From a checkpoint of a small transformer trained on Wikipedia.
Size: MLP 512 squared ReLU, 3.88M parameters.
Architecture: RMSNorm before each block, rotary positions, biases, local attention windows, paired heads, exclusive self-attention.
Each number is 128 + 32 x the weight over its row's rms, rounded and kept within 0 to 255. Layers, rows and columns count from 0. Numbers have three digits each. The size before them is the row's rms in percent of the matrix's.

# v: layer 4 attention value, 128x128, rms 0.135, rows 121-127, columns 0-127
# o: layer 4 attention output (transposed), 128x128, rms 0.133, rows 121-127, columns 0-127
# up: layer 4 MLP up, 512x128, rms 0.135, rows 0-17, columns 0-127
# down: layer 4 MLP down (transposed), 512x128, rms 0.124, rows 0-16, columns 0-127
v121 096:152133104135103104130071151122173121154126161146161187119129085102159125093124101124133167106162194126142181056107157107092089095145146076100093077173109128150132075083078146129093130130148120089110118164131160134148113120165059203139116101114116085030125123135095118146094113123151038086123127102172123122116118191104119150157077163172136115104131163062147126088132120142146124081120
o121 098:146109099089134158103141151099144207112136102147172159095084080141174154139134090161117157107131153119136121075122138146100132104088107081139054093166141103142109091146093171148118185120143105121092126121133194156128117117154137140145125134138087047060166088126136134084159096124119047123089103101180101092116158163104137169185088130142128138097094151090129147176068056161152158084104
v122 089:078165126141145118092124161117121137142126212157125154125144107121128111103201090174099132160162105106171082145128097143110127139139116105157152138131128144154083110150169128108136209122098171122152137113101121073133113166161119116112183129136129159108083045177127128148192143178088132136096135106155116102088087088130113121084184183064120125148111113111059095126125068072088100186060
o122 093:069146099118135101100112128123152135140114192154120133118096072075151135102196112142100119164160115112138100196143128164111172144170090125141135129130095058131153151152111137097134210089078149121165120095146171088108126164215118102078184139137094144120125046147081142137125163125057150095106091170114134123122118095116109111083147155125159100126198119080064129113112109094152130158084
v123 114:123119099105147114148071127137127155066111114154190162125049133134136153146165155114062119150087130129128084087142131110154097234094138072110072169146097128126095149095121089150194090119081132149134070117110099131173112100104214113110144095095116192127102121088052116183144115161102077113111142148191144133124169117159140120115109107150162131133101112132090164174126127099114118140123
o123 090:163117094166090112179099114191058134037109098063138148094073148099116105130173196125127135146122155139150117113082172121170088180140159074149100181095113120152120158069101110113148041114114139066177105095127092094152118151087156105134136109104106128109081152076097122155151113151136086112098127114130153094124185146128154109119131110140105149077171131122152171190141121155137096117129
v124 098:114088109171170114082167118096098157142128131110138104157088124145154113160141077154074137159151123100137118145135128173086113127129108147129218086082172121103087106163124087142098172121086126072158132166169118066101153125130049155130167166168117142109149115185128089114168072105109110186066101140158108126108098090199124141130137140110133084157102151072048160118125112107138077103090
o124 102:055120131115182136114139103137150182173128165099142112190104088139148143162142090180111122179163116101155133172145104159075152069144103126130189170111157110139137123191100078080156162095118135122153133163180152075125129105158077168111150115165155129139156080151097121177147082089066154155093126164128150154067109128153145125136163106120100121147118183045062133109131137184112111124102
v125 103:071163125182111095133125067092132097111103119124111146136193148160150167131136139122148119154198189116083080173125127110131072147191110147121177086068175116125134089178099122091128172112138134187142161090126099114119087092145117113131153129132113060102147148095120159122211212180086116118134088122164193140133130129115160174134081140122107138075127082144140182143161144130107112114137
o125 104:064182155189080111095129130107124071113166109144079143148102113122090170135172158133130095100184115124142120127149115118121095157193143162086173137080159101095123099189104168145140135140110175168180169117115152114075087081085115104120115119101133102153158141164097074178210165138127140119159127152108206077152146097164146176195099138160115141080140144095139168150114121138139085131125
v126 097:150173132128157138092148113118158196120140150197109166172056119122167095112118140143103136146184116079116137127122141097143101132112084061142127138144140113188133118134113131109083172118147145144158116100137142122118073141145119178134168124104150070091089056075108135132144181153095128198117082146138134207097119136104134105208124161114107111146102151053074093150065128081116120166087
o126 101:131130118139177142113110086122121168171169126204140184148100126119170144138151148176088117138181099101135164125130147175128165134093120104149123147123140127193160144119128123052078216114096158120147107111098202082104110128209146121081162171132165093118110079123123142096175143125057136116139056139124109161132113158124102151184095173097116119124134117077091085152095114101133173157090
v127 095:106168166126138104103123094146129087123146080146106105099117114177126124123165093057150062123162113184143139124172174120100176092107089172139184121155111119102116097124187141130080192132106108123127152102106147088113151122146182050161139107130179168068096126192120124137063162101125207154108060100108172120136143061166157148156128134099130115114117092147164181176109130117118113141121
o127 100:124126173164104140149116130147109119110149125133086138144117134161153100139156103079158075097153125128090162159168144096108156134105086170153146176182128085098123113144159146143166123101129185059130099125105164129129142155123158032141145128138201121119117133163113074140021138166183206143138115119090185063134139083144093107149158121161107126080133142162117195107169157117079117101113
up0 106:140096142143209127119129130130085233125048145131140103148098084146079161117134092111178122130069107119161094144147126135131161138100144131124088131115159101130077153135182075122114178118072164131125133158157106126148157074127208133124143115099168143106216155122105085109152119128176148113080089122105091154138111105172128130100122104140189110172063086095104146127087179141163151127122
down0 108:139160100113094135213122172191164157162074106156095109102155166133153127096186090153155130102112122087058146153153169139151141128099165144135132067085189190101136091167109163132114138094142104113096148154150168107140082137126136125138075102169118128171147143154163145044131145116134139009079163107138125132102148116114146134130154126148147132153100140096087096101148181138168078139142
up1 129:139155113070149183067134161160090099127127120152125157099111103130154140137114196123178117139096119145144194088116114101201122114103143109125082168186115147168109156064128095172122137111190090141091142124099115145194100159088140143149181117065134121131154114115144148100150122160185068161129156154116065119122129156149116151140154134170187114126121072135163144148023153140123081157134
down1 119:147090119206122142115139206135163135125060098106162071119132123097157152161111124167116161061076123132075122125152149189161143085104077098100081194076104120099153135161080096127089077091165082094077117109146109182161125143153144143131133164121135190169151067125119146114111096167126148150121126112142160121089177183127136136110129122170158106174086103129151139167117139130110137097190
up2 110:074165129092113111184130063122149143128111094130094140194153136170131191150095137132126053150084145143104106148114105148044089178118103100068165071148125109134137154127129123127154160126111109129090122135157128110053147114137125123169151141120153192100183132100108112103163144120221115137147116178141095157119137111134207118125211140114127099160106128127077085190134107119120172137161
down2 107:100153114163123096066109105039128102213112165220121166094132151159164116076085134130136110130135113093096118139091123132156097143092113115081095129185108187159147142151103130087162156137037113189067108131162151156108140121078115125122161123148113122164101129076146148135075168177169139139120099125114097156143138105152112116091162084170157158119135153163115151196096125158100123153130
up3 104:094084150056116173170122156184071145087099132114155147178095101135138118105169124157132126148145133134143073196110145142098103134068187143067137138101139134128136114080198097171157096121143100135201084138155100132150125116151127135098129076086148176147218143135118105152169137114172135114096132091098151102144130170205098179117128110151092144076107102148113147112100100188116134114172
down3 111:077133116133132161143132136111115155149125101109141121134208122095149042124133088082139138115091141130176135168142107127102135145159161148162064092130124146064108072129148065141115127187105200159126139128089126154105105095129097153124080102155128100159139102120166047107103128101117207126115150118075145220158137120101155116083157110151141167107164048144130130164100110193118138119095
up4 023:085124094066210200091158085138129161102094202139119097145125114121086115185118129119152065159090165105152125144151109086158126186136110162094136129153133082159122169093169092109153124045177112160110125093144107080089064089105126151151107145081136126119126160088116114148128140101175104120174149106141097117126150083129127130098166127113182153132088153103103151178099197136143152080152
down4 016:153133154118130148102095102093122092064129067159139060059121154121114175146076126088117067125163106171145082149114155175101124140150128097151174170127132166121143107124111110119103136141103177122150078055180159104092136110161125098108153104136150176181112116159108115174150152128100119097133044130140161097131073173095100174125121189132128121071162164081051180120141120103109152116145
up5 118:104191090111151150152117119188108174127123111104116081178142198116162079116127131126119170145156159112132095118149070130175120142162103099146170145106220174093128176137167112166103143093140159110140170171130100171074095156143157071128175177110124137131089152105124121113159128162154104122168088058113145101117143112148185170059133157128128124161139107147150122121131198155214129105138
down5 118:133106154095173124144108120167174124112110112157132155103123119147248103094144133153101062069128139118100136113121111168152101157077167171110141136124143177130150132139137165094175147128108101117148197099160146130145104165125135168059109118113153165115136084115171113137093107094162127159098110072182151131084094162162111090106110110164178157095149168157078174133135086060135103104208
up6 106:091123155143169158149145168132131147109067170182131134112142131172134140191146137081167112106077156110183169034120112109187114228132162126091076183142114168147165135097117097206159162095201120093166149108111094131150120104109096119099191092084119082147145111147145126079130115143150088122124184104158147177105156119147109116158097156175135164130131119135114147153126134155138114123112
down6 103:107164135148130153136169141131147066153140172147114155139101121136120058142167114152135135000103096126136132182105088098069138152130170173175132098107116156120107071123165120173105142128147139181124148170153135146097171158120098118095138141134142105142118157138169125188114074159099124112090134184112191199120103152131106080143151133150099122165105133128061089117140128134106121142162
up7 103:151161172110086177154084118098177148112170111148103146111148095180101092153094126126094065118114131089200128080138127098138121158108134103136118176128137114171162185147187050133106085089166106118110129100135127080106116153122117114119099074061143146130132151084144108120092142124101124115130147189112064140046137100151174147179097161093179142109186143077121110136067146073151131150116
down7 108:115093152158183132150104144137168118094108127102156176193123126208100098135157108105070121036166106110116148129108131137062109137144133130148128148098096136089128136186140139114081131191129108124129077130119127106149113098158136094084133127097088094154161093128094046156127125117075139110120095124085061123106148099190187077164064117111149112095101167064082113145177131133126125167123
up8 020:086123137131108184106114085169100159061097168136119103095129093112113103188159183127147049190119177142130135130101129079135121147159143172071091108121176090143107148110151092155171136077152174143142134102152136104089123091093137120140166101074154186101118129048106074166168159135160143116110109153137119130123146113116171178091132137162188162116092131131115090135095196116189144102091
down8 017:165153114114101149147171115109127112189156117096128133091170131087147190091117102143100134068195123145125115094159115097148069057157105110165106117163109115131130097093116148104051125130132118105140086153110113119144117138120120171207098124146067158151066176121147144106143140135121109149171058118082210102149076130132139129070116076091191095129164088124107102099177091137095127170119
up9 107:152175156107130119107108124087140105106134215138046071091132116126189166158137110076114129214113149145128164117125102132171144133153163071042135152104159140126103129112139083201084149113165163127125114134139127149135040107116166126152152150116190154079142080158133153126120164052145090139142112164166151155121158116125131146115091148119161090169111175158145131100114156093113161093115
down9 119:116136096098166092100182106168111151181082114169164176152169140170182181192169139177127145095109119084109125176139171151127117138091105164198123113158146091108154165129136176097138108127135116122063123160122126165159202125129086148104130128107071130128130084105156120078129117143124107126170133121144080071078115149120144108143108125105149211109090126138175146168194124110189170156096
up10 109:104127123143121146153174086129175102103121199185157165176170069189094119161118109131107123140110188183085116124097142114103141106075130152119115109176135100118158199129155122143119105145131088099140165172127104094177089120134109120140130032127117127150175104080094152171106123119119133126116074181162124155131146100135126255102148111124153156113147113081141145114083093149130167097145
down10 111:124116103138105141111038114150129171075117108125149128154099104127113095124158094077108178109158084093110170117134102099087140188047026149120085123199095061150123115138109115110099107172134092116137182144118111101148154123213182094093093167138084137114173156152098128100125118123111111142099093132166105154132105090124122144143143118113177157134116146155148119159170102171171188115167
up11 103:089124164048136197107173061181133100144126092114116125174135083165098122120111136132168108151153102154162074139140164138108131110121090141135204086090157181156146175158173147113154111141151152123194178143193137114120131073140142090166138140095114126113129124145084109153104095190146089157118111126110151061149076086129126191118188149155144128147105112104155081124106109159191101109099
down11 113:159148111122114165114156126121105157194209151090174138161125140148116129151095110168128103145175093145111140154076063160108149131186111124159153123166123162097168157142141188141179084174147135110186135151214132125127159119200102081089174118174095122121106181145127104153152128134101073103077158148152145100134105112135146150157110107122155105130130186145101088106182142064134060152090
up12 109:080104112145147155135135074119160119139100160147073134131157117097182121164102139084195132115129102158135074098170125081099134140048078085119129086103113085091085110092183164125177148137105153152152158189129158131140043123108098126142129096109146137093115132116111084130118097143129087182126094168082139159147118114191165121106145173143119106129104129116068104125099169102222071139170
down12 107:106078154134125165158081147130139121110122085103099098152073099152108124187126094096117118025138097098190064095092204156145118190163110142111155160110139109092136091149129157129170109126190126123083126130074133123149156106107169123142120125153147112136127173151177115089099088159174166127097128081154136080177106156084138157102166149111147079184121186135141179092173140163144128108159
up13 093:107111145085111125109121129123077092141058169127101085088081124175147167175127182142179143227089158130105084156118181097123096110166174167143125133161173133189109141150135119172118138105131114150120066060140153096147145130127125203159195095072131127130157130135146125118133172116108157155130117157160132104075115117103111146128104163086191122079122155140124110126066124050150124110138
down13 098:134164139190095167110113075123097147095157096097125114143141172132145093157145091113146096035171105124104169064134127171163088114143141106110124131118095131039108108116123194169154095109146172133118125158112152096090105145194178126140079141167134060158081139133149120124118139130141082159147106119128157124143171167125104144131132075209085074156113074125122187153181131147124119172103
up14 096:100152126168156141145188148141186198116152129127141112146168105168119140128135159085085154124141104088160159098124136141095185127148112148136124113161152147082146153114228129136226112103123136126139142159121164107132126114097180078112119130176163136119133186130078085146067131169121123116109146137121119159127119104158119129130113090244167132122075099133093128110166131155138161074216
down14 100:136190122118165151127111103160128176172113106139166186091189174116118158144179153126110125070102099151101170104154131082117094183119097141171084121137116135070134181108021133156105112116116140121133154106094104088107051165151121119142145110095134141047108048125092149083171185115144146116114120142097132101080092151088111113142132144097177098103165120117146133122153103091142129137069
up15 104:162160142131140158110130123126092136114118145113069134119063164148063163150202157080155120139115144097134098131139150121049153129070162131144142189086167120136125121182164101116099130043117176098114103089090106087146155136100102138103107141126155164148132154140126111170140140115110153142146142159143225115150120070157144112108124071186124124067135144129079120120079129136106160027107
down15 101:077126118124151142146070136126139061148075102128112150173089118147091130126194129108178099126129131091158087081178120098071114163094115139164143080112158087114129083139107152109081137117174071103180131143142137133155097109148119142142106082126060116176156172147079095163100106112094164100181123140062128088122138118064100102162142190087140140121104140133113142130157087145218172138082
up16 022:111153085078122165157158090147117113067097156136083090127141088126097147190113140147122067180165132110195080103127118119126136187138080109126143111135139143194117182096166102133128163111174160135160138125158150114125087082075141140164110115067136178125143171101129076167132146055164144119152173127128135107099140110172146175115145179145137167113104151124110164182084161050149102078158
down16 015:089118122108130122166111115137181156207133140179112044130164114127114125107099107150179073118172074198119086126127141137091075093109105169089155152141178072128146164093165108123119162138096097138149097135124147162092094153098163114113190121122089164156134056128112147153092145155118161140157078095181181145147146120140082143106086145134168122153060162133152150100158138093120165182172
up17 117:061130092066190205157124132162159157115146141036142176134125120099115103120125082110109130140159164156151063087116086157135083129127151128139157136096113109128165119158092112154139115126134164104163154099165188150105108083122155149205137113167150112093115148137086074201138127139142062107179127141109073134108127119203122166089124100176102136162109165101155130176137150163117129112089